Weights of a small transformer language model: width 896, LayerNorm before each block.
Each number is 128 + 24 x the weight over the matrix's rms, rounded and kept within 0 to 255. Layers, rows and columns count from 0. Numbers have three digits each.

# down: layer 4 MLP down (transposed), 3584x896, rms 0.0296, rows 1774-1826, columns 256-383
# up: layer 4 MLP up, 3584x896, rms 0.0252, rows 1775-1826, columns 256-383
down1774:129134068132134075089125149128138229142162140162115136134128158120120153103100118135137176132147142149144140102089133121113125161078104150154125125121126104132176131101113166161122092112147126096153093110144142162109125143140137134087144137100147133091123120126117127129129119150096159149088089129137149139136126119107137136136101106111096183105121124096158090138134127142140130111119
up1775:120122186081095151135158116127122137133185122159126134089132166125109144137134142116149112136148108110168128128129110102131102138112136140122135149135104111149104139119103111160149121108114097138195122108158097140136156136154163219110117090110148129143146094119119115155119126142157104127115113090120121113140195092142095148086126139129114113162124124117113103110155164154160111121130
down1775:079117127104163155136107156101137110142160139122117116145134105119100116142157175107102122142119127096079103138101100148120098134076090125123127071149131158098108109139170159148152139149126137101099113162100114157080110159120147129160170124110132113149149143102126117137099073079153113127158091098109120103126124121144125145129153137177151138137166117108152124131127132137143102130149
up1776:119098137124151101154129156119095105108127104142127114135149118125136163153158123150130097153138131109143074144092105187138117110133103099096181137108137098123158120156121090117101129085113121132145104135137139141110094146116147146129092139163097138120079130143102164160133165102157158117114132117133126151141096135114116110108130088086116092128115162159114138140152111157136151090142
down1776:151140104119170129130094071155124120107154156093134127125133132123171112119097141129111128151139122145191127061129053131114151100060119142164134111094136163114135128158162088124153132116154125135151122106126091109130078167091120135154161151118119132092176166158153088115091151100094110119119190138088138152144139129140112106086118156092136127125121099163118127140078123130123094088103
up1777:100172114110115096146144128120150116089097128111087094124087098099121155108142142140135141119131105154116082142112105125163130115139113136125126105130163122165119126131144118146203137137148094113161124081117162089069120117117113145113112099162138114118114122129128120169106079089175163137121156121145109152155190132091131132084163087136140143124117066137158152097130136116137159140108
down1777:116132127132122136109152172124115140135116122131170090150097078150147148164155121179064110161102194138126157171112141106086135137059162126146146158107138126181174147154093116104174132140111075136102153129135115084120162127107132141121106088136126121084111147131136153077115127123097166170151113077140102130137101151131081132119108130116153123118127145060090145132167126149137146148105
up1778:126110132112133114109179144094130107119120168116120143168133117138103110105132139102143121153137148155158125106156117142125143132137099138150154120139152140140120149150086120129132103102159176144112104166142128099121098126137119105134140145102153153135101133107133130138109150123110131139141040138164112110107151137149162130122161093113100162153125131112082160134128125143125099096134
down1778:143120092128119091090113175146166099137137100118125105155101119120146128129137106151143125113133116118113124165174136111120098148090120133088146145148113091087123145151141098103141154123107168109113155143143122101111146143116138162151139134123167172127135149098146092121143156127142073122118117172121133084137141109129104135137136152147143132157159150189130159143103164117109102134102
up1779:135134134167144161160127069171117126148117097136135098064131112143126136118165126157096134142111109163117113146122117139103122128121114061176135133115127110134111135150153109078149092082106124107105135146153142134118116155156149092128126124144127102096131105129080103162154107150128158108151142120140153123095153092132153112128081149113144105129133136141102097102120149149123119110178
down1779:106108107109137099156144168111150107122112175163145148116140141130132122161121156104142131123145117136123139158140154086145141118157100166117135078126166112109138111114101162141137131078157132131126158113162092155111138102130118115114147184131119121169141136136159135145120132144135145176150155148173124114128129112130139123136146128097108179097139098131145162097120127106132137142091
up1780:124075118122139130123135127108115178147136135102154169150138104167100098116131140111106135129166172138163136142158136137072149152116101165130118115140191119125140155125125164090146064107097142122141084111114134094150155136152149126123136125106123119177163153117091142074168145155117151171121119132163149129047117127134165115145117114119173174138143140086096110097094132164119122090162
down1780:137135129128112091093109119140129113107074108167114107134124147142094115142120108128138131127100123131134133139113111138141117133081128100111178148130099122115184129134104119166103121145138106126121148111113106136143122135128117131123153094132155149110168123159125153120116110123132155121105136127159133144186145118126091122120109121121121132086111128125126146109080124095137101136106
up1781:155130138147086161104146152094169104138133121150096145155139178127114136124165107112091087126126128127133112153091173136114135155104109096141163134117113131155135147126119114154111148145131132164159095142142111088134130172114116148119116118185148140131128175128127138112105153144140127114130166160120147111181173123089118130139093099143118147102155117126160141107146126125153123114144
down1781:160194134132128105120110131110147131152121153146138141094144095106112158127102142132112124147213118152144120123164102154087130130132135108126084150168073113146163127138139137091135106158087118165106128131097106121093126099109160104137119128112156155159143127090127105116159132158125134141126124128135122156139087110091118128098114140080148125111110092157152117128105111104080123162127
up1782:141137141137144122141133134100118150152156105160130155138149175143110108130157126149116144121135147135132156136117121118114120139122125158139115152161119098145153125159153124104092126138117116144118140093136141163140100091116156176098162123115139088139149116120117102140117118133142164142139138122144082082143086121118094137151112123120124105136139095141131090111137126121113159095114
down1782:134090162120137089150112132089090113141124140105140145139077126138136136143131099105134149116150140131153159128124123115114094137164110103148147155111126116107110123137102111129126160110167163141150096134140110080155119119140158173126156135143128166135135141142128143130098141122111092149110106139148150139116140083135114104131130146105145126124102141126116139081124087146100099105132
up1783:149116084113158121086115120188147121138145139146131129126123133127166122107152113161104124133143118121118114127092130131152167132149105128116109114079154111141180150139151162119133129092131090137073138083156140136102170073157107156118115130149112116153115139156062125135128150105102060137088162168104101155150106165147148101110131125106159124128141105130166135201090103155107139123139
down1783:140112146131159126142165133134110129183136151102119106070118089110140115147120116092114132141134133134135139168122139132099085107166111152144122179147092147135151149148134125145153105090105144155151121114127126100190081141117078128143134124114143131150110118127166092154090077165152179125153119131146160118145167141146156083129135142118116158125106158116108092101132098125114086134063
up1784:107101136142116143113116155115109116140156120140110138119134180122123149145112176158132100149089128172133097153084119149101156132128122111111147138120139173134104162133119104146083126139098122107082088152115104072125072135140140118132144162131136126149131119135098140168149116122125144139116112111152138102098096113141125106150122140155140134099167099146113143096117132068135149147170
down1784:141102093130183111140118111133112142153138118137112107150119106104148130133094164095159133101116107121148123107108141130146097106111072155160149139171108109120091129180091139111128109125134120139129122140087162112186155137089159161134105132136108156099127149129160170102098149166110095164139171162170138112144114137135175161127122112113126161157143137158160113144144113103161194126155
up1785:160133127157117139156120116132108157105138100117144115094148135159114142107152115123127137163135126147136106138177153116122152083123134137087130137150135097053140111153132134132161120144123092123159122183120110126127112113115076139086119077163108148107151111177131097109158162091146153118111126149121150155132122146127142150083100129119144132145090159094110138151165156141148186168127
down1785:106134197113099118118161128108161127096081146186138131159113148093130091148113120159143172116127113142143121115085103163159133145148126164145120122118121113119137156137128133119113128165097134106092140129127073107119101152133149110181129149136130086138128117123104142188134139095151080130152155146180089149117100109134115121137119100110105156128112104124099123128122161131170132145131
up1786:127122116082111112109134148163137183148142093106173144132143152134115091120109128108083146123184073125107139153135130178098139096086123102115118103171118115150111144070106148145151133166082119134131128157174138176099081135125111118117140141112128180051171116091066144141117160128142104122115124160175126147117168137144133157157105097132135136135133129128120168130081122142151134117106
down1786:099099117188175133110133068109130166113120096143161170163198136113090123114080133111096137148137146095084087139148076133082073085081177113160133094152112167128097101157139109112120134106113082155099130136136075123089098197149100111116175111122079112137139095121117154127108120054137092149098149130080151122091130189121158111111126133132186116109117073088106096125111151113135073075105
up1787:137135123134175139161124097079120129118116109107126103128088132099141150105090152086120137159117106145105153138130135103085122164126087158137079160124110094115149123162146111098095129182101098134100102106118129122088081127096130162126135141113113119120153125136101101115127111162105125124140117118129147126148120086137127116133140114119133125145138145128135126158157134132120095142118
down1787:097095153146128138090151120137121141119106117124124128103136134141147118103119142130185097112110113116127117143131156070113173144125147177097123157112128158132094139134080139099156113093143156109139150166112139139134092100139152158137127127136139128086147121114134165131135106101106154148116143176111160108170082132157098129136149156121132153167114132081151169106132160190175109177129
up1788:156117112120124150131098113138116098140128141137091098088131127166101138144097185121074140131116124158139104112129091139098192158185120120104118125141104117139136112138106138143127108138134138095085103110123105058107137132117148140142105165144152139156149113085151126128109103098074078114084127152109148121125091129142141184189145167162079159061107079126108145159180122120119149078135
down1788:105125137119116125139125131121077081089133093090106117137053133153106135130101157139137135164182148145126172152153129154130167124112138115137137140130174067139150130101100136155111130076103119149155098117112083140126092130144124142143149131118106115114086139136125144113116118166170154136147130178163119161149110110145136177115155103102145127140117097140137105145168102092075140103125
up1789:155111153110127130224136153102134126080080170150145091152122107163141144112144105127086106127144140132112130117143131154164130094077135145103133104169123158098108132143117145148156120077168126056136117156153104101111090142107145096098115133171144179146138123160173151144129143109104137176145104101112113120112164101134154138166165140103094129132124123073132117121119114180169083132070
down1789:172112171081167088104092106158104095150196148142118127128136114062119098139151090172117149117154137172149120108108128172135155086106133103112150110099153124178121109120103119143110144135140101116160173154075103138157086091174163133141109112137044122148085139160100108094082154167136115125130114125113086143125077093121144134141113074122135151137182128108073126172147174118077205128131
up1790:153146115124119082152120133120152086136140083134090125115107149130137095122119143150165147104134148128118115152115142116111136118122161126116140097139135134130112178092102139120162153131118157167106112146139146116146146127147113140114112150139139149133160142097119061162120079139105146139115153094116144084135095124134120140159149113115095105129108156145134145119135116170134130149131
down1790:116096141094156135128143097125125152107126094165130127111154085107156154159164107130106131167122144161147105134133142137101154129091109102138098156142128107126171147151159075124105117152087121116144121124153107106128163137139157100158120146107095071135149130155090169133091131127126142104158165144092113142135128137108109107115143142138134155092145148088147139124128128128135145128151
up1791:123138127154131048114101124109134080155172109143127123125110128156115156122151127132111139126114144119100098111096127109146125159108132140112147139164111158114102126111139097158095146126149131159161141120121107083132167106117172127176133107108153162147106134129135130132145206145116112190148098156146120128094130102146121142110125090140153122175137133169129121146107166106113149152116
down1791:101090110172101127126153114084108111067142105098132115088144111141119113151086150113135121147107137134143132155113145148165147157103111092149131134122134131150131141121104147129102129127100194157140113121136122119169160146115104155113124107110136096141114131089117078091111121145107151144078140117093156148117107119128169132099131157119132130103108092115146118125045162102138139098172
up1792:133138115110099144097143115116116120135115120123123096154141143118118130150110119131113131123115145095151116131122085163152135108131120123119133172130149142105143136111158089101126133135119119143141108148150117104131166059124136142158112188145143152133124109092091093112129118134128160125125195115096116175149082138089116118118115161156103116146132091136135125118125154143101142110146
down1792:126084108119145118147106109149131148113108150106115134120111104113110102132141143137174145114125116124130099129156157137132107148148142133131185057151089134112146130134090119165108109151133149136142167078111114132117147127100132150126136157123086110170140139174134138138102111124141119116141100146128152115154144141128138128145130095150114134173133129119129085101110147131164106126128
up1793:082128166150146082125098118133085114163096148119154115167149154128085187143150138112161134152153116153102115145163168133106198116095133122153158153114096079107117121116085128110159143154159100124162153140126083157127117106144141140157136114120128094151153077156120125107093125135186159157180130095128149104106133168135168119116132158080156075098116104127153138102101135144148175122098
down1793:139111138157148139147183198132181159180150133082098084098146109159137108101138142153095181122116136104130099096093147143083117088172172112108135129151102141121148140130109108127144082171125132097162162107090148107160126152137144121143140178122128131167098154143126127225140127163142152155073112124139097149148146110095108128118120113171141136142128121122083147125108159080074159137101
up1794:145161154116086145100082164140080150111118162112150092132138107130144093170176142129070147123150101120149133150134166086142128147115146132179133120141110163143081195120097129070165149124160131158082119139161117147138146130116127137114169148123150165139092090121106162168092158141125130133097112066124101094106130137150145082128131160146135137068153127171107130135151112125117088145088
down1794:116066151134153129132105083136150193177118164158159153089158130123122148141108125144175095123084132158150109113150182125085166142131143138053135132146131085093144094141124111123141125145113125183107091112148145161149134124143133119139114099113139078134165124114176226099138115095158133144137174091119102144103097123130098128099103140093148141141144123131133110136139161147136118072110
up1795:159169127060131147151160142114165146145130115136158090121143122145118162076188148113110145090108124116107146137191119119124162138146083116117138111161104100116128095143142101152115111132148139099098085121109121157075178087107141113121102124143143127108141145139138162131157124127132072147091123134139078153131149117151125148102149115104127150155080109119151126133126201148115125089121
down1795:117129158115141137131112162140125116122159163116119141106140153078170129092128163122150126090127116088106108122100134142114099084134152131136136109109123145128181104094103085134129102130112156187162170073174151153133121189108142101135105139114100122146164168134143068104103136129122151130123126124088131116118102135118104106144138131122143157117122120147131100112166118149142144090119
up1796:130110164134132157136134123095163157159152123127168118184099121157147165134114167116164138157141097079128168130095124115108146120105143104156135184102157100102137124108139123147128159136132088159131132128106133151108146129112083121129150129121167104094116111133116154118139095133100149148155127127138104139139158090133124114072107110091140149128143118146109101138124128164156144076109
down1796:126110117109128111161170094125109162152121111128088149136174124123073132139188092166141158093134128176094125163153136112112123126113153125152135120174156163142130100147103149131110125142137137105103159112112120124115160129129143157141131148156103129133103129161094121157147105147141113124133164099114137124116148118120169125164154104145128111117141113101109131124148122126146149160151
up1797:074107109104182154153130116104076134156138103085176098153100139102107114077128120168135114129098143087124151125128105131127139143141103104110114154150088129115131117105139122144099127128170131143133144151120108060094091153128134124101090087152111139128140105108138153144123140132143120166136124126097139121116145125111141140098113167123132149098139146111131157121141104149121143135158
down1797:175120162161137158137156149177178099119144133110111116131187101131127103164161136107122111127127135144143076111145166120137122126089105134141114130118171161133105114130135103120135085149110124127119143141134156177159121125149092161141159146129175148145126155155115106171153104068117132125175151131136101142138135135115107113129084115146121122144105156142118136090136140131168107138149
up1798:154111104136143180160124104120136138121123115151151126149144128138102082064078138112171133159165130113124162145076096152125141160132118132147178158193137174154132117125099166154130155140143131137153131117136117150132115136146161116110119166120111131172075115127133121123113175172149148075136125142115135154149113150120151186124139165167140127106161115136095112143115127081120124157103
down1798:098131106130122141083080138147140111119141136151106118126170129090150160097101105159151144132147147103100157121108197094108133158148142085101117147132143103137150165123103135129126100129132129125137096103163130119147128122170150100118076160148130150086128101149109179106099169137101158109116166116132144137157064165165123175097143112133144127119130098149097132138139105140091146114120
up1799:128118094149133118125135154155117148120145126122142116132148142117131147149093106107100145104136102130132140127069164167152142168107148131149108094094143128133106124107141157108103128115104149117124128173117104080119192158128120158146150148140130118107163126178139088148161110156133168091115099139064088109118144106127115170103105109154124137119153147131150148131116133128135111132141
down1799:148103163134153106165160156135102150137125128166116140136091122152143108153129110126137156106136127133122131143136135132145096102128145147156155112143138100128111148129076131120148114178153140132106093121123122185118134143159145109103133099149161126178117104145128164125148134089148146118131168135130084147123161124129094141140107125070158123166149088138120128159126113116103116156143
up1800:111119137148118126163143149107115166149148145132145099137111134124143100120138196182095115143157148089187141094144107101137098087104117098129134146159080130128103161097091098119136136112099149126151138136133107078116090110121116135108115151176105154139092167147107113144136140149153133132093100140113147122162088144128141148143128106122142125150105154137138169120121116130114152159134
down1800:132145105166141150084087132172150118076104121122147163103101119109161124159080119108130115123112146159096129149125172125120148121117130150119136130145127109082134140120121147107120085198120118124173102161136110137141132091128129098125133143138132142178145084091110097143137159103126166071151164124098146142114125143143131124092130147144144114145153111139133103129091149162104135085099
up1801:106121120143149139104128145073138140150124090130111138137130113109133062147102134128163111150131099114130143140123139148088162123127114114170133184118108137164130133121092110125109098115161158106073129128134162129124087169138107110123121138130109123097134136143093123090092107132157109111106132131074161123147096123154102115099161138124122132120117127151160110145102132120111087132161
down1801:142131094090141141118152107154111106107152155121145141131110115109096144121110089128110117126124129116111114128115130124132134132103130114118137130108131130125094117119150127118131154157115128144144139114134140101144145111161107167148126120138159119131133141150135152136152134127151127130136117121124101121129127125099133136139122096126158153093133130097128131116143142075139144130099
up1802:073149140153139184136092135123098124103157135105091128153134120145126134137139158115141116101078142093130116154144132088112130165128137123169125159137099174144131096154131136139123106111153161133127101150082114122124118128114133080119118191117133142161120122176139120129122140085145113143151121117162156162125162147092171075152090121104144094116088143118115092191159153126138144125164
down1802:112120135114142114134142078125135127115094112138131152119150113127108138155134104107125143114139159122114181150117105132133118122141160140113123120140146127123096103090129114142128129148126102108127143142127111154109155133098148138130121123093115113136103115118137158133123141150077117144106112100105148124108180144116109113129127141154103136121133127106142122126139156130124131137131
up1803:114104105125090144128096108145129108116066137138128120121132126095134133179111145137124136114116162177137131147144120127118123118150151118135119123121154088114110140139127129133133121190121148165120145123138136130144140113124139149100125122077125131140125111146071155158096089140143187147151121172094128140134116153148111124140143100139114108111136133126122163166150133110126105168094
down1803:113138118160113151134106098112133141161174095094153130109151103125153108141153110070098095094073105120170137173086132107135124129137104143133106144107113160121119133117100083156086125171078089074177159112080131136107126166111171097186122103137197139129128127153140148139158097138197094167149142111145156169142143084156127145160138113155154131147131143175119152146087130114119146090090
up1804:138085106113125121145108082176172126137171106093090146133102121113155137140148078118059122116122080092169149122142179125129130124175135140073133154138146141139082110152077088099155147141138128169095146161113132181129153145128097083137137126099109180165088154082095142140133092151181116124102146163145132133087087158148143076108139102120125146158169168145161137153166083138145129157121
down1804:141156119089163109147137139126154120103132094127133123118140139119118130143108109192079092135156118099063128107179134091172133191128174169184161145118134099126150109138150146142159096127168138120153077161106125124132131083118153113125081067124140110114101134112144099114160063079120129066107155163134142103164152144163146155119110138115160114124090099129136126155147156135095087071120
up1805:159138102150137121086115105137094140090143118090094143131122149160153129125144147166151196097119171151168110139119118118129151100104120144134101135109148123133092128134132171120118109120146114086098170122141161133151086139090169078087117098151142102132125135149125141147124164134139123184126137137124069121141144110104134098100130140092138143131090116146131082130185169155150142141088
down1805:091133131113093145089157140123157144128110128110122136103154122077109178147106114119142100178101121139088131145113160094150121096099121142079163142173109091144133117156137095094104123153117113078124103140156184159118160110165120163153125185131099131098143150089131141107122123128123105137112133120116143135119152148099131123113101112125081133157079101153135112132142132101101101089109
up1806:152096137061124134206162128092183137129169133067133160123110098133125110146123101090114088115091133098159140132102093141128192140126104099133142116146152146138110139155112130143126129133109128147188061134152137109139140124094166106127165153149130069078128127113127158108100078106156137108116119108107143094116138180096117111139130133150160148152104125130104176135159124126136089149134
down1806:095173150166115136178132118109101170097120084107123164142066097156062087136119078133120119112124057109144135076086102144117198141085133179091080085138128138157130134169130116140095129143100136167119121086120147122137099114116173146126076096103125127129133136135144121127080143072103144108109128125127162116145125127189135139105153161130136141124046167074091149094103150139161146110095
up1807:121126114095133145104149104114119142140142097137129110032110108124142121117130142180145113146104145120051101121148156116131176097141104086116158091110120111134135125153151131110106152097105129047182128110158132092122157132132133154150109146167157096118156147146124114134188114098088105048140097113135157168117142087128105167134164136121117145165163154130157138138070142105156139066111
down1807:100147114131136153123157087121175120130123115111104170131156114125135128129128177133114119102132115111122126124147135136145086097125099149145117133134143113168090124129116127154112160082130160114143073109145133134133169126145141140132135120166121119132140180120121089158144159138121143100168130104181099139150171112133093138099147172186157130104141172132130136187121100128155146144144
up1808:119114079152089136110142150125070132152103102138129125106118137093114115093081135159140136135162137172124142117089089092113148135154147142109123130123154181124167136148129141080121115159115154151103115139139177145090152157119149120075130159119143122148114165096092124091139141132102160137158155126161138130115144148146156134137113158112143149146113151130129104142177118126089182132125
down1808:148151147102144093102140108100146115120139141100138140149144113141138141175149125119107150106124078122128105119109143165095117141099129108167115102096092093154113163122126093130150153093103120137177143102120129141127157103139138125147107094131113100130152096162132154105130122168134096122121109145107109113155149135131115120119142119129137137160132123144118125112094153137133120108113
up1809:118169130159144150133114207133098095123104105124142130118125130134154108118121119143124162174098154094116129125136125133170112073142131118163085137094111105164119124123125104117126115153168109081137112121122094095165131097107112134119099145146109154094115146088121102099131156117118123094080121149113171142085133138120123185159127109140114114111105121124115149148166127107119144092126
down1809:121143102146141134088134073140205126111147136097158153128114127107109155109110068177082154082131100140143171118167087074070171134093143163108162145177135082120151093117078144134104155134157123139145128150136099147124142118129090112086176157082161124104146127156131165150148111160130120141131147114157102111103136109135153146134162148079109130117109128072100126134133138139145078125138
up1810:123130138120149144134140183115151183085159119127152086087139095136120134096135141123098192100130102144146090148140117155131158121131129119115100111153133134128115103141143145102118102113109148125134108092069138113119136117082077109119159185139130142121131115134091160132127112150148149107094162144144136133117160094170108120104124128125070121102152150137149151107134094182150138124104
down1810:133142120168146138142150105115123082173145141154139160144166146145115154133145133129122104155156098126086137113141124121155122127138107109151132147108158100128159128151113126125123102114134123150158144145168064141130137115123112125115091133168088123112102110153105159152172149140087114150141134088085135190166141147140153130128168134131156115164129126139133123147062112123099134108114
up1811:152094155088098152120127126143124151102151135170117110123139146142117131100097138134102177100128116157150131120122135113202157127128115107141109146141193119109164100154096119128135143108123107165168113092102071153138162128105089098114120095162146157130103157116130143149106136161080134118144152129096159161152073169124106140147133088119103139138119098124175110160162126153113168116089
down1811:112161147146120121155127137110176160123105134168165162151135117123100159126103102138122080127132164114144125149147125106123148123085094094143134124129120127175085179134120131141160071120139140151112130145156124114097143133108101106143114058108108126132117099108118152138137130101148107137083116136135136131143117148089116155132103155109140130142182130164104146130125174131134128160102
up1812:156141172089112135142078108124121134150067098076181151157159131186142134170128142149144097133176084091140150113098140125181152149136132124114154143121129097097077133108133136137133131139133134157146081130144110141136118124138138115116119120145138074103088120157108140141112128124142070108133117129122125108124122142091129105112172094154099127084101132139107095127150132117152105106067
down1812:120153145145111084174113107150094121157159168122174130153145104097143155173120106084120126138116123118122092156118156082119138130122102130170138119082098110130099105143136129103099148145110166118154085155096117105168168103137120065105110151128134123153156104104114145095133112175112126127145082117130120133093113150138181111125140125111171163128115087132146111060056150131134151110153
up1813:130132153084127110111169143179113122123150173142177153119114111172125114106137106115134092104136162174141129120119158147081093111100094098140125171119144110166145110134099149136113121101154110158112108117133125096102131164079113106145113099134123134078089110107188157122135117130129119114125160122117148081104165139200153105090101177132084157106132169129133153113151181153143097150129
down1813:135141145108092086091140194110136120172134130150142136110144176100149187100139128159138106146129130101130121115077129143086128127117051165148128184108146154104173108137126151121162103123101111135116130094134152141180123143169119156118097169191120155129092106120139104138130171116188159142134141106161160147170114121134147173147117131123128150100089137110138097091152173128128132097099
up1814:175096087164141135140124143139101133145129162150159110160124118104137126116147118115097166162115106061111142104140109158133101133120118144125103129113117117100129163114153144143145154170130142140145114133167141113163111132106142117121162117139113130105096096106129105098102096148117103035097132100140086121152132134138094162116115150134130160119158167139098103143171139102127107090149
down1814:088172152165134191165140135095109087133113120153139133150146115148111106096124141134128115135147138138105148125113148133169150141156157134125125137126133124139109097132133099095154118122121123130089158114160161128113106118129160135150149092204144118113157152177134171112123084143129150145137120126162115128131135091133108105133091089115152131126133136123142136122098137084154129131107
up1815:133181149148140133108079138102085138128130125123173144116088153114093114174171093144136119111120144195119128107132131131173150124141147121133107161166155154154105112180136112112119124095106096132161105144126139161132111101112139137109114127134134157097111088158108188133119165139143149099133145086167112114130149135122123125129161123122095117146171190162175123142077096156145113080110
down1815:173083117158093130116148154112144162132132135128161162179160184119189137088124119115116117129161183134100119121128170129111115142126110126134127085119126112124121164137127161114114085121127146069125144167048126128082162158115116126129097129090117137119154119152157117123168158069117098091142123120094115143112129132165172143054133128130121109141157139130163127161125140089152155140142
up1816:121146090159156117123144100149136187077141100101152122140131126161110106110120139117120122148084141159154096124155118163153116143113106076136117101096110115122116123109146153154117111155163110130126165090143085144127114125151146119092139138138115151117089120114119147126123106119132119112106118114122136150075103113092126108145138089151115130115127109139122102142156150131148138118128
down1816:125132164126157132146153118127104142139174131107147068107145104109167146131115106080092093137148112113132138113122108126170107101154129155104138139114103142117145159139140136103103139099126127157116117131143147063165131145113141126145103132126114118128167170148131135102127099112140130118115112143140136135147147127151117118144141121170126090129129170094142129117096092123093133139140
up1817:139141150154130138148124161116126099164103067156137152116101108136132134129109097203179148099141062104166135139149119148118152124143114096124133106080126118131136132116138128116148117198127148151092131115121183153163115159116159146155147155130111138122120143131139138098133128122132151136090092150162125174161111112126131108176093147133048151110120094141137125128131106128131141129143
down1817:118123168144141131112129164155126146165175091120099083147150152182123085144089122157076174107111125182080112137191114132126155145114091129093136139080132136085101131191118130155150134127141055121092110123118130081116098076192117120097119096140118163114113169121101141146113137146092133133154168116149160123134195129120140083145128103132141117105100116120126116136114148131102118120134
up1818:164124107109129143105153128116134127092115146178157141170150126115129128117118112128094150118115141118107137119102103118127121094095100141147140105143157112096123143131088146137096087147133144149102076169137115180136128117150121136138139141142144106130111078114154096173097153122113123103146075153138145128118127157158118175142137108134103140097133134087094136168129109111166150180113
down1818:128153164148137128123155159118123144108139107069126108095146118142140173115096110143145133126096112108107096173130140089131117100130153105166151099152116143174177110147136135172146121172119110096118123145130108098165070148129151132117107125124137149134134129096120145141136126149178214110129138130155123104118115114169097122130136086140146118125134117144164111135128155131102151149161
up1819:133145143100116124174127133100133129111111098126186114162129152084113132098097144141102127102104133139137061100096100170110103159182101150078144125113072125130085138129086106109113099145112149158131148115131135129122115153115139146166105127138117127150150130150095137126142153149177155144183114114115127130137133186132142112126190176160181128128079139105155125165140131162060094119129
down1819:105087120144115117094112112140141156144152104135071148126176170074138086144172154173109168118144124090134142110127131155122122169129089142127136141119106133123088108166109126110107110136122138084105113133183108142114123145151131165118156122133101151121112137143146134120106118126132114166097146149128125128154141114103108140156089095101154136123106170153153144158151119117148108141103
up1820:133133120125108117127139117128123129124139177140129146113141151094152144213103096126127110114142156137172122089105133135120141097179186119103096097106150140145124175138138123155152117146144160108131069144138093141092116109121125178195128140134157116146129098137150117080106066123145108061115110143119188107171140100174149095146115107109144114080112106142112122159070104158126109154127
down1820:112127092077103123147110153112124127150108194130118143147110115153119113135121121158137078120110156150097117054190121117112112123148096149122113146121076153124085142135130102131125117113130082128105144117095167122156144138112100112106109139167128149187136138063118073171086147162136090143130120139137093103118122162079066118169134119136138133119141202091103130138146098121121119128121
up1821:144142142143110073125081114133169155157076133174111135149154143135104134152136139102126122127092114108077141099084177148167113127070113125133147098123097154138118170150140128109098136109116140162107133154144139080099115157097104085117135102128130118118118127146115095167086137141084131093122159092097164143178135169147142150129158148138136103158122094108092092088159175123145132104108
down1821:124112127122142177125146103120129096098117144113121096116133181149117154135150112128126139132157150092149132131177137107115104161164075144104149124116107125158126133094129134163115152145122107103146132102150174138116152098127143137138130132133096133115155134109168152139137136180110159134106108139131178117139109100144119125100099150103115144175145124100125176133127117132164185133147
up1822:137121088129159139151077134074103163102138145141141125118125145158139182137115118114152133127127133124121124109178070170124130125176129108117125144081125075137128141133147119074145103122121105080112110114123102142156139140167132107076108125137116090105155131150136109146134135123112120072126126112101101131158114110121094106126120142120121148110123096144114116107127103121126144153097
down1822:144140133135115085164107171113163098162157107132138140130118095169099117110127115094098132105138134138148155101149167111080139147084170146155136165113107112141162129137148134140102137126100172150139134157136123150118108112105137146117132092096144130169156144155135151146049112108141156182145133150122167130141091119131095116127086101137098140106150140126138139160118144139116113144150
up1823:083106132153111149132110126113125201128031094121114106078124109119133157155103141125111165115097071136119099129136143132156171138101128124131142176066129119125134136119167142109126144132141145122162136128100111153131121207152117125117105106120143089119153146180142152134156175125174135149134091134085090112098155137090111133145125087170134103120116140129159117134117103124107110113148
down1823:128113090115138151110125129107151111141194090159129147141105083141139121125135113124115142130166124152122104171138134138157118119126093142131153176126127100081127122129132143151095155146134081122143177101147098135129126132149125105134122145122132176128107111129146091106123107125148120121131177138158117104127147113150129113157131114128120158131121158136114126114141152150113166077115
up1824:121112142116114110116134125173123098105145124126093119110092128115117120128114095121130144173186123141145173130174110103158150155153137083144126104136097172151130148125109144076169151144076116124105169168157098098129101146128111132095069124141146162068141111138168120119142146107154136086126118128139089119129109128135135144137126129146129166138106119108153167132144084165116149112128
down1824:132127101154130128127132137095086131117183130142092134104161162127115143111125123112193110119083121142126144170068149139131100117127127148104113124136113137138150132136136129161097143111141173142120128080121121142136147143122147150073125083124120073118146150117103124126105177118155131175140135178153156135114113129132148089131130102106156131135130115096143204157109180091162126130105
up1825:138121138149111124130130126142150117086135124119158119102166140130135113162172162121114126103111165118138085121112099095125094135128101122136140111127141170132087128130161123131135105109119161160123118106131105129148158160103147136176162143137168082086104141151135150101122157111128119131090100132133127132137175089122147111102106153141146104132131129143105116134134144125132129140166
down1825:089095159104150130119218098121097116129148141156151123112143115128085121119197141116122120149145159115081143141090118108175158139134162096124139097130109148141121130111160130127104103106135110113114141102101117129124117167150118078153168107076117150100164114119115094072186130105141098134093137177136130134125105131154168141108137132096114116107126122116136123090160167108139081152120
up1826:168116143102117142107141097121144126113128125161160143098101141126181083130153113124143142132159141127145114101093162127115101162118113131177149136135149120157123130124142148133178141104129102138147142095103139141119119134105133155137120110141107122123066117101125151117097137148141133143166139133141103109106125160123138149141152127110129107066155109113162126163143143154136089127122
down1826:098170119114109139146107154120126076116140119090115130122140110139073106129105103127139144126120116140086181100132111120141191120137134114161136105134120116138103138131089131166107140143130148118146123127126123142147149112175109187114137163115151137131120138146116143122142143082119128088146120151089088157114133142111155100127077072121132145130092112110130154169079078125145113121119